config = dict(
    d_model=96,
    d_mlp=512,
    vocab_size=2048,
    rope_base=10000.0,
    qk_norm=False,
    init_std_qkv=0.0345,
    init_out_by_depth=True,
    optimizer='muon',
    lr_head=0.0106,
    grad_clip=1.0,
    train_tokens=112600000,
    dataset='wikipedia_en',
)
Each number is 128 + 24 x the weight over its row's rms, rounded and kept within 0 to 255. Layers, rows and columns count from 0. Numbers have three digits each. The size before them is the row's rms in percent of the matrix's.

# layer 8 MLP down (transposed), 512x96, rms 0.0889, rows 64-112, columns 0-95
083:149111109133135138125112153137123106148145097109111146140150136117124166132123140157157110140163103116218169126195137132120177144141119098137121089088070092124127127090122123134124142120082110106131155123127104141157150124106143129142135124154116145158140133131145119070131146151092146141
081:153105113145157171126121107153174136101120197110120140150126114100124151097148152161117161102114136079116136079131144122126103161154101141150116175082144151151144108154082135117115143154164140122157130106144109126138171145155134161126113137123148147116112164123110152108176144152128134121
103:123131145080160125112136143135085135126098110091137129161140158111142130159151114152151182119115081133152116114122130131127189134136141128151138098148090129165115154117105151133094133135124089136095119096167064104115117085106167188133119119124128097164117150140110117133147119113143144145
094:110106127094150160120141144156128133067132145147132101115138129117137151103101078141145150153145127185124086166134167111140092100125153170144138137115125139117136114162143126112107150098159132138138115119177164119101115130142117140119123108200154093097095149168125163090127126120119117116
102:110107133153165165150095108124092143122112125161109128111101088149098122116107158118130122135110150115138106140156142111131115131131138087121106105095163131102151121121094156070117095136102086146144124100122092145134128105130093075135102142074086151166155108112095157137155105131163124104
109:108130140131132094159119132115122135157141129109089132100107111139116089097112126126157099119127117130180082098162146131170102130172131130161106102141181145160105111099101103121145117136163151111138178147138139101162147134078165122096084154163158105099105128113146123118141135142136098123
113:125161106110156146130146109109126098150117110124149127139102105103114126128129123106146136076125140164147102131151150086138148145130159108148129153085092136119181147123110089109199187114155126100124139113154156127123128121160144143146141121149187123107106100187125129123091130161143133118
069:098157079151133139117163145157131111167130139158091109129113123109098119132121139135131154141113134075154175157196129104147141131129092138076108162123108127172122156107119131130131147130145154133120113153133150127132149148117113111127174132162119137098151109169147117149102139071094090126
099:092155094118135104149076154093081141155182090095136128113103108141106141139169151107121163132157124129132141129152123127116117152081108140145132131110162085117122126181149128122139137083132142121125131127104119092135112115121092145168144144163134138113131078173150137122078111147113127108
104:165115148121132080148154142133170154122138133148151162102157149128126131145161089124176104179131189159099170128140136115144120104099086104157129140140149133142114110134153129106101089162130110116102090122157137098122141151113164115130124115126146135144098147128110057117125121166141124125
107:121142112130129189136159095155135161113170113114145141131144126106125108132165142114161108095133129186108181115108112115118109109132168118123120147126169150142104096146102152106091156069125086152160130150135124087105129148141155147140135142099122133129087124095126127153094117152109168142
113:111123126147100112168184083163150111144156156169145136107130170132135130158125127141121098144145148077140129134092116138158126113067160136125135142140125092126120049140133091091126097117157121112133140142099159140131096124117152125082110139151122104161113127094119161113134136123139111126
114:150156133199107129106137117096134114145109161111171143149166114154147122157153164115146146114130129101134131168111070123146139147120165110153112133107108110139115116109109156169139120136129100129161132159169154122151129143148124152105151098144110149124142147101128202114124081162105133115
103:085113147112155112144133200121134135118098076144132126137165127141117105126102100111129147118154169118133097123167132156101137099124166132153162115114154105102137141122178152093076105164134127141120130109126146132136109139107145136082134131183159128148129174101134121108156095135109159126
105:153117156105085091082133101151109134116148130120122145112141157081112098141140122165143095129115145116186144183121113095146101097145112143122136112164104107172138105126158118105097164139132135146131133113156074099142136132145115111097104114098133154123127105126125101149129126171126064130
087:099116135131151135113105162128095120165135079113127120105118154109175103115125154123172076107154128164147118089140148136115161114139114129108168129124180137165112129155155138125107083089194129099113119161107134134109151111141123132151117129126117139119183090116138118131138116171095122128
110:110145133118150134083139111129191149155116148099183127119157116139077127141109161144123120138110138082108146086110109127106130115118114115124118086173163143134149154085175111154124170105140156140100139147130099111117109135128148109121129121087180122145151195138123142140130138134117137121
100:115105109118098109139152144111123090149133152130157134118121159145156140167126094116158108114150110115128167108073115097121164157121097143152088105131118116140149121135143153103128117122159135128114143142119089117084132125126113113163151145106133102142075157165148062178146154139116178156
099:125139134136121141123135114098152116108122098083093178158135151128124166153107091148156176114142135152118133082171149150128117100137126121128112134114145127085088170153122130156111155166090197106156082118114130142133103095163103130153151130098143139132124133133114122157128090146130147102
103:113152112126133076106116144134092135112112147125142142111134167137188113087120135130142125154124118128174140154115158141102083141161188142129152128110128133140143148148133148140099169134141140118127112123102103161141136147072130159127134129173101105175164116097099116101114152107173111161
100:120114141107117151135140113134107092120107117140122108069105152150069136159142102102119104145116110171092144142148121111148108115146120151137140167143125183139118128147098087103084095107129147105153150074162127116145101157141164145116113097129116156117129116117099173132158143151143085141
105:137117143143141135140190102129127111164110106084139123108099140110130128140145130120139097158136121093166165185139129125089144204111137159132131104172123159081156136142126138164165142153128143123128140152089111139127119117158192139125149127149074117139123108146115144123123134148129143118
096:104143151124141131105137137145091105119148149136126089136115128119114157138110056141117167115129088137129131134128150088153171155111146107065134131115127147124106129131119151092131104138101134111121151159077102123096110137108134119148128118051148141096154122109122177170141137136086146111
095:133143108157142147157127087153091156131096143140127143142154084153137150110136110121095141084125122112095134147152113092165107118124177112151138121138097169121140101108134115128169106127107113138092128102113167060115180113136154132128121102162132139111139163095164173148114157112139131118
100:100084119120097121117145091129102153149106153089118157155123151127115128122127148102112100120127102086093125113147141113123097125130131100121121127089085090126161136136097119096114136137113121109132115138117135149124110130081110103146149107157140127153123113152122179032140163119099138076
099:138102127107141111129147118163162163118116102172171164129122131101111109141141139136184092100121134134090120133108128134110161139135190135105111167084109105096141109137127096117092102113157105119133153081135142146144092108134125123140110086121094125143165163142145139113142077111095112117
104:146131115091156106065137086149095152116141125135149161138146129118187106101164135153117131132102119179152161151102101158105153156158114089134152132096096113126151116103155133149152150110136071145084123122127124158107125151140148149122121144150133155104114125127111134138110184150126132106
093:163162119130122110129069134135124106126153153132092104158115120146099166098127107148140126135107136115111159113118117143107116086117183175108163137156083170163112132136120139172168118123130143127154108109111110136113092122147125153123103141185153105170113104116150154131156078112136137134
104:158083084115153106126107172171120121088112101131104145151149125113143142166154089132103143107140123114116125133172133117130124172116173117113166116121089091118098128178085164160104142167119117125124146084132120144095114107131139135139147144150137146155136118115110167129142082135118161140
093:146121114155134117083095140165114104131152114124126127131109127156141081128170105093134063132096091114100167130127132159118121164127112113132116142140121154101084082117156154107109111156167106172129123128138136130146136106159158095141161103138145160170109150130118123150112070118146109113
110:143135117137135097089171115154105135138144170125089128138153093139130153147149108140128123148161130117095111131098141103126113107170118186138119152153086149091131119168141173140139126160134169108138099109128153114113088160089096132129077141121124145155147091130152147127147161116133089093
083:118154109167115136109146137170136158153117136119094158138135175107144104147086115122162131171112085152117141103142115146084110093113099108146115082138102142106099135124142155152175138119115112171129140122099120153140096119121156116117148119107160114148073167117143142133105081170122109140
110:150099117132123074169107117129114135185126116139122142080114108111133130097126128154122168105140175108136153116113144149118158150101153107119098154166162115163121101146160124128115174126117145177130130115094161111157169166128155147139151114179169149112104130106147114121135101107118120148
105:119137133130141153124168110127122143101106114129129130113133151071125116132121144096151117129104138133124145124106116115156170087146087167193090106119123137111132143129105097128145133148080152113086135174105161139118130113120136109137092113133158187152099150164176135126104107136176101156
115:120119107119129102174135141099135129090098142089144116181135099115153104141131142149121142146153125130108156075141134135078119111151133137112162093071116126131145105139134131164117124101125119161092099142090130152137135113122124136120150104183080065099116087154138147122111141147130114157
112:118134137118109091127150116160134162136137142159165175124145131148095128174142138084151112129145106162146103082108116125136159094130114110098150155122115106132178113078113125114131141138118126132143117149131146154117148120103113136109173139094085105169075106140079118118164113178142142136
102:125125121160109152155101149142102124150121156108139136137115118115100159100097103121145149117107142156147092079128147134144111107135104112101096148097130132137120173098119117138095084126148140112122138082146132158125130077131132094119173135083130104132136114209114174119161164101152134118
121:172138109119139132115129144140106113092129122102099114148149157129130149143134108124161140150082122120137123115154127104155066145147182090081121152143125135118118124132113114093086124115159151127097117156139153107146164136119103172145154114079130087132121129199122120099117166114168128113
103:113124142131094127113120125185145139145147137083127111117132123116167151143125132142138077116112154097139088091138132099130093114156144121114126128103168163092131111114094114145146130129144130103122174138086156115176141130120140138123100083179134100122125183127111067116120127138114172100
107:130119099150143103119104148141139099158127111161161128144110127120129075151112130117127069163133086120140146136104161124096148157169097167156137136147095129111140089156109129100113106120096135169090120108121144149097154154113144154132113172173090103129111089162158105124131103122103115134
101:105130146119112175111136157065154136134137086136136145113106152135118140134112118110132111124153126126130150114143147132088069198136120121137141142085115125185151182118106107148121123118126126122133117106170067126141107114109167129105145138134116121098135122113095099091127113110126073116
121:158151155169117118136126144102174123144121115128139120150164152145161159147150147122118106181172137137174138140148189113124129097140098091123113192132092116122108117101154108155094158105131076105166099106129134140115136143131124086128125162120130106123161155149107141127139143104105125124
092:149099166156151192117123075141112105100136078096173126148123111142126125137107135146165131115126160159145137143108104126104113157134095127141143110167131137120162112133118136096123117104178179148183143135140104126129107146085121124149119098118147160135083121160100118150107150120124104123
115:157147101116130161072135109138195166141130131177153112166151124125114177115152097130108131113148123126169148118099109142151149160108115104132154145132160152156127163091132147104120129160147187117126164137130121139134156096117162148121097112102098096092158122121112104109132111111122134139
096:144044129118150109165146167131082144105165159121154135103138113112156120117147081089130111099141138127116124133102129098131091105115140146171156132139157112135113155124137114108152130107144160167169104086132106125136136094129130106207127110097131155123112137111127120122151125130116127110
091:152120109078166135114164163150135142134098098141108118143116132144094114080120165092103166126154124118108124146108171125087144157100123125109109152113122120165125126113113161154137104152108129116143111153155172147164147096131128114076132124150173178154115136160148109118096118098160127110
103:113113125075091116102131160162158170124079146119126133137105123160134074094142122150123114149118132156086128121165116089097145099140133091123159115119061139130095109136124164119140122141119119129106167135111100124078092147114150125119149132136125133135127099193147132126092117114117148119
118:120143140146124136149158126132171102105160147157124166105124149165149097149108108123134098131152084158190121130142146138141147103141118120145145138149149119135116109153089140124147092137103156095161078127137106130151113172124120146129132126161145097092138146078126108167166141174152174122
109:102136113138071096156160067083099127128126142150094159147108120151106088134150126157104128123115139151166107127099133117136126143168141105169164116111168119113145157127142109129121118124138096140152081112161119161084116131138106135079118120118119149110124172120122131104121069148138125111
# layer 8 MLP gate, 512x96, rms 0.0996, rows 65-112, columns 0-95
085:094131116083156153133132147105110140136105126104098057136095113145126138126121139128136137153153137093100120140145113145106166132130123107141071133109129127100118145170112149123102150120097126121127131167147152065097116143122189118132091119103125174164113133112178147120093124115122149094
106:088149118125139150087094084175125137103114102124110108138152154135158140115115103169162158167124136143162133143119125120118144103158130112182149131199108120134132117148083110109123107123136145123140172123117074096129091169104129148149123127111102128165130146138121072123159132122125119137
092:145135124167086128106130100183089117126103141130166082103093102126122145147121111153133093114164143166111143146149126110136118175103125096124100155142134146108131124155144121123165111137093159159141111159155117103120145156113131115096122088136156118198121093123154139151159122171121132134
094:133155149122125118127155127124170092108105100169070149143116133137121108113128185163121112147101120136172081128138139148099102123149141119102138120126141126128100141105104156127099094170082123165178126145130112145147150103136067157123125151101122145161141142122098136119140120119118073151
110:135140095138105123154138110106133155173159145161132134076132133146129097121132100168110094131123079109097116094129130162119115139182155168100138166117127127141147131128105100100138190126131147143111132155155141164144140141080140131104119080088104131129092105154136126134143161124113085124
115:107151118183129138069174136099109108154125103111129155122124123144118133150108095166137146114090113130147125107123101131132165111115127085115120156125118102087114132071142160088118130157092162136154137135135110131152142154142135172096149098086142132120112150110091103078140123135097155142
070:110143118178160135104145123162119135138129156074124085167101117123123146166123138143163112140089143092136120133130135143094095139118142129191116146103123085120101090141127061136159154118133133128148149151122098127119126138145128133116111056165132128132107130107148138097096118139165114142
106:119138128087099131154059163138098141109092117117089106134124085133143086139082162161175162114130174112092104128149160133123146113118111131149154085131129129115106145167101162145111118123116124141098152128119116148149144109133137134115110121107161123128102107182107129123119114106122125072
105:145101144158120143088134079117115153185125126104138101159130115140076102140129144106125104114133147109108132104128117149123124176165117142147106163078141139133154138168099103128182100120175174120123152104158122116125130112147128146129163077117112113148162118109138143102130107086117119106
101:124141164153090126132145117103095170104167167128146114140132125131134120081140123131161098107151097114156130120114134100103141133091139146139139136094048134076152113137103089131125112144102143164102123106147115124136136150158118115185147131110165155089123161086106125135104133106137127109
117:157139151140142136137135136148112097131082135142123117094135154122057107133119103127141128162135094119133127105115127160117097179117161148137084143083120079111134111088093141099143103110099142166125122167120111171150121140175095135118134116121142120101138137090170149084106104110117126117
116:177132112130097117122080132160118103089088127150118164129167112083153158079143116092147135126111110124151107099100152129140128131169094129129190110154165098129163163121094122147140140146129128155155157126106141130150135139131147097140110115109128143126109156144110090087128117129142077142
103:088145082132131121097130154148085108144122120123147168164131093104148103085114111130165140127111165136131137112118137121135123152143140133138127144113104165161097108157122170155135139177120151109141127151160105097151111145091130158159123144093127157119133103077106141064130136123092085113
102:126148109177090121140140085103126142113119156114117116160120123099129119135140138162124123125158136088153132104180098119075133139122130150138177141145110094112129081147155109114105091182139124114051106124127132126119121145128093100138148111107117154147104147116118099113132101114184118113
079:069094153151090154108134111111110083171117130126134155138180144116143170109097122108105123118122113063136136124138118137114146120133105138128148142155163117165107128112095137138152103142140164124103125154148090134129144123126126156121155147138146110144211111125151100130099125159093112147
107:118149127120165177141172140132146132171118126108134150104187121144106155107162098159130104125126146150142173131124098149118090110084164148092088086135082107121126134125162105134122177125096151142141135163151143138118113159104101137101165129103129114152118116131116097143119128121079126141
104:122168172122117103104117112110110075085093118164117156095114119153156140157134138123111176109156157111132076123162120145162144122127114140141106171097140146082121137152101116137140125132128125152105156128152107133158130123101129128102162150125085127140127136122178166135132089158163092110
086:140154150130175130102160140124165103162167114114128134120113149109168121124134105172116159168121112100120122134131089109108105155096160081123104109142128176114152127118129103126127163118156130179152145112134125110136122150103122171122127138177132126125112135084090133154135168106168149080
107:109109144132126133118122142104105102129129092175139097156102121144169136100136128124104073116122080142150124102099097138108136071118086129086086140135114136127125107109121106081099126105080138161143159122138138143129090129165171143130097112099149115095104146115157136113109126124076128146
096:146146168091145075153147120079138126141100159093139142138146118119159162087165166111118137145077141121108143111167128135115144135134138130147139163125109143102112164104111167094086121148100099112121120099100134172105087126100103143158148138126155116099141155098123102124104133138113093143
112:089203096114138110135119150118133123118131104156138160159107120138154154144100141116162158124140121127091115122172141096099106080112095150101136105152088098113149172120133126112106110137112112140166164114129133130144113128147141120140116175091093159125172141129111151144112099169157112112
101:089145128145174091070132111147127148099111139125129150147143139092145177096139121138107139157125137103123125129171125153123139093132124128161126110149114160140105143111138123159108152125074143149153117162091116132102115162127140160155116130147180133140125151131120164118158076159072098114
098:162147089071152117123135126159113143142099115147131102154079139132113162065111132151171145132173135159136133106101153103124122122089101158083132148118139156132145086118142123077123114128163120104123121089134142110122108170130123147101138123159094161130156145156143101098146125134149149139
115:091130138140133106150135089096142098108114145158133122130109112117153179143131097144121127136177120108116123116137164135138157133111138149128153126093142135094132124125141131104108109170072137111137072141072124145110164114173096169109108137106107162143122140124062094155123130149138106159
099:132162133139101182129174103138140126136079133144135131149134111123132090142075120092158109116151123087134120102111138144134112127107143132128102129101123119086129120180113090113144122102112105093156172114148121170140153178140092103174136119092165142134165133125134160118150156151105115113
110:130088168129129090143132105149134194105100147155135087131087128124119129134124107124114161113130119086165094101129173130145129104127130135166173102115131149110151123148105088124110078137114167149120146100139115157134117138131107111122163120100125114155113103146088080113091109092118111098
096:089174115134100144122145095107125113132121141166137128088127143103112135122127143117112131160160125112183085108054139118152144132142114121128119129182168119142134154145145119079146123133125101123141129082142126149109141116165154111147104142075129111114147195106105118148114143148115124094
106:121140081162119138151153135123102146112144142106102074142114084120095164119133089173192150108164132118117139142161131153119111155136111133108119143134135110098143085179151101158110141124129084099152138159145090147125151142082120150121146092140129134166132136090148151136123120153123118115
092:116147080123131093128172099119105126140106155106090162133125169114131122082132137182091109149122110136141128184180112124159106117123116142152136119132170120104086136123161135142131156110109114104137128179116087122111112108119111122139125088095160114094096105114150164139119145153099116114
108:154162141126124139089167107132081131124141119137120076149140109123126122133160082088077101126109141156162142137131114170158118134117121176140075095116130127123150120140144111149131137140140117105143120156159068083144149140100137104079119114118126106127149078134172146110111139138157133130
085:094101122123153132145140134099126110137167187119124109055130149137094139138155119123136125087112159104117108068107144105109109149123143126121115078159133091101163111097088076108147125115113124127129151140140098064131142112131122108136143108143111118136122113125136122108162096132090104116
110:123137161144105130133093089131169155144149140213127100151129119128097157137127136119096139166151148067124145117160160156133136128138093105113092118127134137161091116145112137120157182126091117132120138108106098120170095125133089112175110145139128149134098130101132121144135134149126157147
099:171135079124138119174138122145131131120089152140133119126162171107152134141159111130135083136100151141155115114130153157158159127094166088122097125109116156083110123146122146110151089085141153140124162133166134132134068108122144162101074120131134130147173150148146129107118103153108124129
113:107145147120109118127146113107132171128147180142133104183137126134138144079111111162141165100130128147114097111142110155112085179076150125128115145119098121164137114115111126174147160104113112161126149114134144102122095137115112131137137115119102101161112120104153178097112144115096069152
110:084127123145112128150156124132077139110116092077155145100156127126124128121151144135106123126150143118156147103101157115109084143104133119108106124177171135162106084124120094122089126112101138109134111124149146155103127097114122162138180129119120139144092191164131091122104124129161133172
099:144143161151145135083133112104123130141088103108088099131152137127120146114184154127134109103096149142154089109136151130149113124123139183114144108117124115136143139137115106070126154181155095160125154121121135102115161098134164139113121124145087121090134153155103057135114111139119100102
109:161136130083131128100124125103088103132098145126102149144125146108123168144127123135115085114120132114108139117127160117141145169150135181100168184093142153146118175159097128150116140142121156142122157153169106139115148105113125125135106096128168096134135082124131194141098174133141140122
103:130172074176147113155115102108133165136139110161109149140098155087154178134143086139132146117126155188177109097132134142130143137130124141151121116133093153119127089178153130084128121146118125078145097123117156110141130123105101121135134152115150168142123150135116176098124129145133116124
102:122150138108093114123128118149114096168141143110116102123166129125140131145137109161159124093136074132122135124161123104131080137096158123150157089143143106108145158112145118111126167161133102137136144138144139107155172132130156122092173108089148113108156181098169153145138147117104124066
110:143139119080111158139125113080111140148085058109119111141132095125081130122139124143142123147154156158157144132141158122123121178111116133114078126171112148101128177153129097108112164119154148099115149097116132096137148129135118083169081159157109129119131128121102133126111120134101102108
114:098146131160083121100108108135128115109149150109136082135149131156147109125129101114124151140138098099137112100122113157172124179152142130114107144093085159121160190120071118126111129169126122082094150136158151125132155149117128078124156141117121149121115132168143134123100137114169148097
091:121096155129126153094163104113100135110125149152112133136106160114100126150128119125090127129129157166134166131104105150119113106135176166078140105142149121094135172153156139112126099089128126164168144162121124158166106101072159160146142143158125134136150144144126148111107173092115159121
106:105100112176100135111128157107135149083117141129150148114164144141144143099125145171149104097139172142170110165167177131102085141114143149147126108104112154134098141113097089139140124115152127148159104111124119116104169087148136174098099113120089116112152132118146123124132115080131123094
103:099104142139109137108160123110123161077142170127120129140146154105150134156127094123150145136136122154104139112154096108147107129121087108105127118095149128133119110107123138123135089064130144126169080126138146134144070120135128105142152109131150189172146086129129146068112148113165138111
082:149119126199127115135100090103115102118145123115178111093142101123161111142123110190151110173121128124133113117081130154060143135160133161149148105117107108159116120127113142127118085150132109114154137126121120136139124139145145153151123185112158102149150127163112142135111078138131129102
106:132111171120132100156113134114083151104120105144125129153128103095128125099129119150116127155120135143178150108144131107112158150145154060142105112072086168115113158101154115115176120129103122103074170126176102156115156104145145122116116100122111132169118142095133118136137114146115142146
117:176111109102101135156158126101135098104105141127162158144100117128106149104104160161131145167118129142113130070124143149158139166139109127137116146140140142131127109129127130140085138141128110161094111111190129125174140140144114135157173143112091123134101083125154131069081111139122157156
102:103148129110129086113127140156123136101090162101145105127139079122131163140138083156142156106138132167102073138126140174115134176112133134108075106120141098117092163132103088175109120133110136123145119118128158130097144175117121115174163114119142128145128134113155137143093122147086106144
# layer 8 MLP up, 512x96, rms 0.0985, rows 65-112, columns 0-95
084:144105114151101127131097118126095108133149129120123178143139144110129147134139109156126100093089123166116090091142151144145100103130125152134120138153161157164118111103130116125161089169123110125145130111143113147182177087136086133118154121112115074096129169134125107131178162136163134162
106:132101131151104139153161149116127061149132173114116150118135115080132094156135128132092145125097145136095121117135113088142151181166102074126135121115119096127168109126136160122106166160150133153138095173140088130111139144082128124115118103134125130130136128089143157114152113166149103106
088:157103120135096168159139097136133100115124133178134125148129153133113146135127088160138120110110157083089154129132151093128110138133145125186150150121117112136121113142141143124135134149144118114159128143198136149145165102134118147114095081121156117143127153184131139069112147142126155183
101:089094125135114073140135143158136138128102145146078105166157115088112140124163115153158133158140138120103148113088091123096151127100107159125156120136098162165124143155105110175131127177158093120119140098108141133083121117162139116116116107106124130147130138091129131096104089104085131132
115:120133088084108146138121117127145199130106157122139098114164084149136079128150127090093166098159158102115127128134129143126201134150114140147142145145165134146177142148146142118081143118117095115083130143144148139182148136130140138151149117108118146117103115123121102127128127117101106138
103:111107147169119138103148148109122139102133113123137109106130125117128124137166109148130139123104091131151151086148100141134171136133112105102095156128111121161124156139157131086140159075138120081138122099111131147188124151152103117110135074142146096086147083118135131124121090130106193157
077:119110113165141143137111141121138123099157116114084093115117126111147145106055126165084104114112147067133122176111140104118146127139151106131151183142156129098091126115175087134145143115161115112164154148116127107142182147133114101148110111118143162128137106132101149121126141134154138103
095:145095147169135123139196129130151096126172154076160140111150153120126155082152131156112073165124121165126137145127109118148115143130116137116123132058151146117149107157130089134147171138107142094133115118130126111135116137115137104161121118100100136110169122120103164157106145098121149141
097:160114131146161117115088134161158114133146137105101153154102105148111112143154186103147138145131160151158122138130112119130132151169147164127111122132127151128179119119102104121095093116135171147093147119139139148154094105120133105142128124089163190134112081125113147086082116102146093127
101:126187078124147149165108136126138076159122105133123155111129148116106134152137110149125132118112162138142165143087115167128131145153141150114108117161162119135127125116123134144096145131144140146134128137106138134129063107128168132110115103171119131150144098178171136109163097190126149170
110:155106109130156138133114132122161122094066113118160115134140100151176097117131117148137138101133189162090138105140149142101145113162090113133135108146152150114131108135184168111088097169184148127141139107096128124115125123123155113153114123160141136126130084158118121131120107181137123107
116:085131153152104100139161136120108136147147105163110137113118098167141132147165157132095130161149126132105131178161121112166130151156127141157095119116100155060126123099108112103147130105139120139126110135095119144161129129160060139153102090161167134129105111136120115161152150136126165110
110:149148141126142096107071152112129093170150106117139134111136120113109123120112121206133137153129107163153130115103098143106095108167113149123135167108117187107135110139123086114161157140118141085112157139155085126120095142164181141093139140122135128105109131137163115102118145130107125133
105:077146123133178157132134082131162109126097141106093093134103150139140119120114154129096125065098135159107133155120125148107168124112165100058105171107087140103152112139099133121137118147121113122142137127118151154137139118132106143133125180121151136161092165129126120138110111159110114096
089:176106135143123124074146107150142116147097161156126145125167148145084098144102139139103125098124125134170129162080106135114107172110125126103137099151123101127143098113161126059150116157117160128170189140120129134144111104173150121102144114149116105115148112151112122136143104104139127113
105:132138136135140102105117116100149162164151120137123102145121149121110115121079092137105150129109171097123131129145111109165155176176094111129191148113126143131144115158147134149148099111137121139155088089145149149128105158104109125200120142142117073096117110133108123148146152165109122129
095:114112187093110104120121117122137121124101123146124111114127163149140136118163134135130149090146141143096128130154098130228159123092161113160090110130146127148147114152172138161126116157114131119122163101165078121127108103115135120160132145165133153087138120117085121134155112147126144119
090:171180121124154087142154097148163125129116093096115149089115145130161082114140085150115141123091128119116148142164094150126128145090158122137110136143080151132119120125150128151102148100179124106115122140173149126122097140124122121142129134182111091142119089095108098107106134108111167118
101:175149151141108133127105119148124088134121167118098140070150138146131075127164121112161107150108118160148142157119109129113109147091160125115136113141136116165133081102089129146130099153135134143137127128139146158109108168132153163136141149148095157156105128183145179124133107102110100085
097:110105107164132136075157113177136140153113076116119115183164125131113123180157122128110154150102137114139113155057126128154126157145174126167148112138110155125107096176124116135157141134144119114096151121125123135108136088094157113113141109141112130107118092143125124097089146112118134141
115:056153118085159094116082125128117144114140126135112154110117118099133112122136103143138128121123127122102099130160114151121139149139107137099145134150159108134138129113157078125103127103109115133082091148120179072134135147123115110163178138122110168146115189147152171145143140119093115129
098:140162119144132133093105109158118143153132146143121126134142118155110159135124124179148152176072108098130128137062114178118148122119152125122117082164115102117094148103155130111113122130138169070151147124152142121094107136101126179104109122132152170119142168151125097108116120109115137142
102:113103157111139126130085120124137096135115136106161160105157165126146122175112112127132083174113140131110112138135123129148087091104132130143120100088142095119112110166139173191125101105142162097155092155146101120160103087158140099110118135144167127111152104098111123134117098158111119126
112:159120111145158122142120152126135138137105115160101136124160141147112176150142149132098125164130096136210123137123126107113097127162142113150105111158073129121135104143093158145096098170107130115112161155134057132153119126123119115119143148125131144097128137130144076133105095090107100143
099:109095146102101126145113100166145111085114141166148100161138129111144097111135109125156114166133163150175112168111149164145084151143130108142133091102132109122129133163121150127102097099127121091155163139188099149124147152099122090096113144122129160135117137140147104157152172134114133101
108:123134157160106090157126105123120115168113100111100171080105143132128104160120108102152143118193126126116112080094156118142104146120151181106094146134147128117113062159132097095137154150099121098143123123101139101114142170119104123129116165148132137157114092134124130140123114136127156154
092:151122104171116137128119148171125187127153128092112123102100120087117157135130148168123125124137139167135146125161117110136140111118145113065112122107158154132120146106108103119151115100128095072103187127128165120180106165118100132163157111114113125147107126149098113128079141121116124140
108:170152091149105084123102112097132104137115129146120095132149129114150118118116071123155149129077137119162104135124075138151120123128095170194110114139120156146107141146141133101104115129081097172148103153138112131157123140101152106140123086141126113134141137101157151123107107162149095146
097:174147092146123117098151118130083157131110124118111096097135173148132071105110104120144147134126095154100140139101097135105126122098150124130113146096121180134122115171141133199136092103111131096148124125146113120105169111147143119159163105140114120127085135144109126150100116096109089112
104:125152147129109109150155148094124113149111116099112122133137154126134107103125118131187167199149130116093075142129107151133101132107134131111141098143169100140130139137166116124140148124077135175094108106101153117130134117159149102117086117130141172120114125121194115101132137171105115138
088:086122130121112127172138161134103107118158164082112150087097128128058115167143122130090130072132142087125102122103126131134116141135134133119103081144145095122151115136118075147094123107131148149142137102153118121107121144100138157075096135163118136125132104139146125099168128142088118120
109:105084149145144103144125134149138150122159129136115113112124103169130175190122097156084119124137093161117140125115136152169139137165129125124123153163075115113098145143169111129143160101149151125128118120126109066150115173106112166086137124127112123117132114137135099148149098140093155164
111:138147132084119130150087118139119122163138114110137153090079137127139120121155120115163173146110113149123099092120081124089120123093101159094096129102107134124150118129148103143115113179154087104169121149121146096122156137164130169134113144133108142114150143087070123137157119137090151150
114:131117141169153123142081100125118133111163125117131122034091128107139165129096134137129079115145156108155111126109159097135161138164121139148130104157113129107098104130137112171138109125139149108138140125130114140143133134134110133097089134163158099154103168138097084124135120127108178162
110:116115085117155192136143132125130143109065105150112118118123156118158129147138093097110110110102154093117165163116172150100149167099117127086104114122124173111138133149126103106161143150088086105122131115147139129129091110110171169094165146137103138112126122138150151152134147124129121142
105:129137179097185127111135144092156117133119092116120104171089124187144139112175158106120111144126112063094142150190127162125088124139124122116129147108136120163150147153148124111116144080128134159120127122115104146083128137114163122147107142110109155116093130132103135124138135116122144102
108:134120146135126130123117130142156179099134086177144116118101088161149109111127133166112146117135102152095108158123159139133135108134119150137148111159139091083127134166116131133162074110154113150118099111159133090159137089137094138141117155103115101086147133141132075089129159128163164135
106:111157126181164119103124081157147106129113123140120104115084193126116175105126156112124121168108117143100105132143152144123114168107127119137103118142113137155085152142108102125120119133104089124156141117107140135100145118148123098132163117134153126097096156132123208126122140103095100156
102:157104109151122133106162126131146105115166129138152137154100128126120140115129134115122063123120143128155152089088163104137156106105118132116138171109076127096158122173130139120154122136111165160095109163131140148080172099099128168114098142152138120104092122179135113109107128093147137114
106:121123132148140117085155123113120170126128116138111145150141109143095145070109139125164122178171107149128133096105117169134114110162081160111115131107161144099105125119081143124186116151131132130151107118092162098137142117123143125128139118162127141109163142099166111118148156095188110117
113:125136090131177136140146100100132105146109156137092086130115092150167138151113140119125146147173113137111112139112143160143138171135146106149119152136109179116085168105160133123153159099111077148091111097149137115091167128137129128094164127135118151140132153120149171108088093144132132125
095:104149123125114119144111172165129129149135112141129132108168104118154148126144164145135142125177082101100108143161122101124109096113089116141175127130083161147154103082069114136107144090116116107163118137142120140092133142136099135135127099098152141110173143111117119160128094077127160126
103:081122115073179173124152106129114107127128143120113132127127114091113109116122081144112121132118152100104157143142099160157134117139122113128117139147150133142160121128154139108115135133136090139139122166104128171132134127103118140078179140126199155127163122134097151127119201155141147143
094:126155163117113117128124087117151124108113115149096152053143077108162149113122122165116146143108152096128139110129108147125188146111085145107184140115116114156086138171156158095131160108165080107166084113134131120099135102118130129114147112120139106140109139124131131111125128120113130144
090:120148151146159140096135085124145122152101102126148135173158099155145127128143107124127123103094112146121124101142123134137110099093094129177148109142143166122144135166131109131079112169095124172125111099114120108132108137112116118101117095159135068090124111130149140140092146119149124206
103:162108101118089148123104101129126124114162112124120122085126139103123155162122161099174166082130096165111104136116137106145144078096155125163090100133144110124121122155124133147157131114157150125144090152090126156151143087091141134157160152111146174125139128113116110131144151115102184117
115:124128124158095117149159132124153139110106148154119127129150112142102121071166143157112166152130125136150145089106154124132135137171097112127089130187135101150125161175135133102108120117122117132116146130124145169153138114057113108116165099118117119103125133144075110150170091090104120134
098:160068088151153088132131138133101114132124160137124137097182095151100108120142096157101142120129166176127093140110152160150118097130124121106112103100081115159099102157136109119155106126100132139137128163090150168110099149132126130092130137112118147152113114143139127145087083129103109134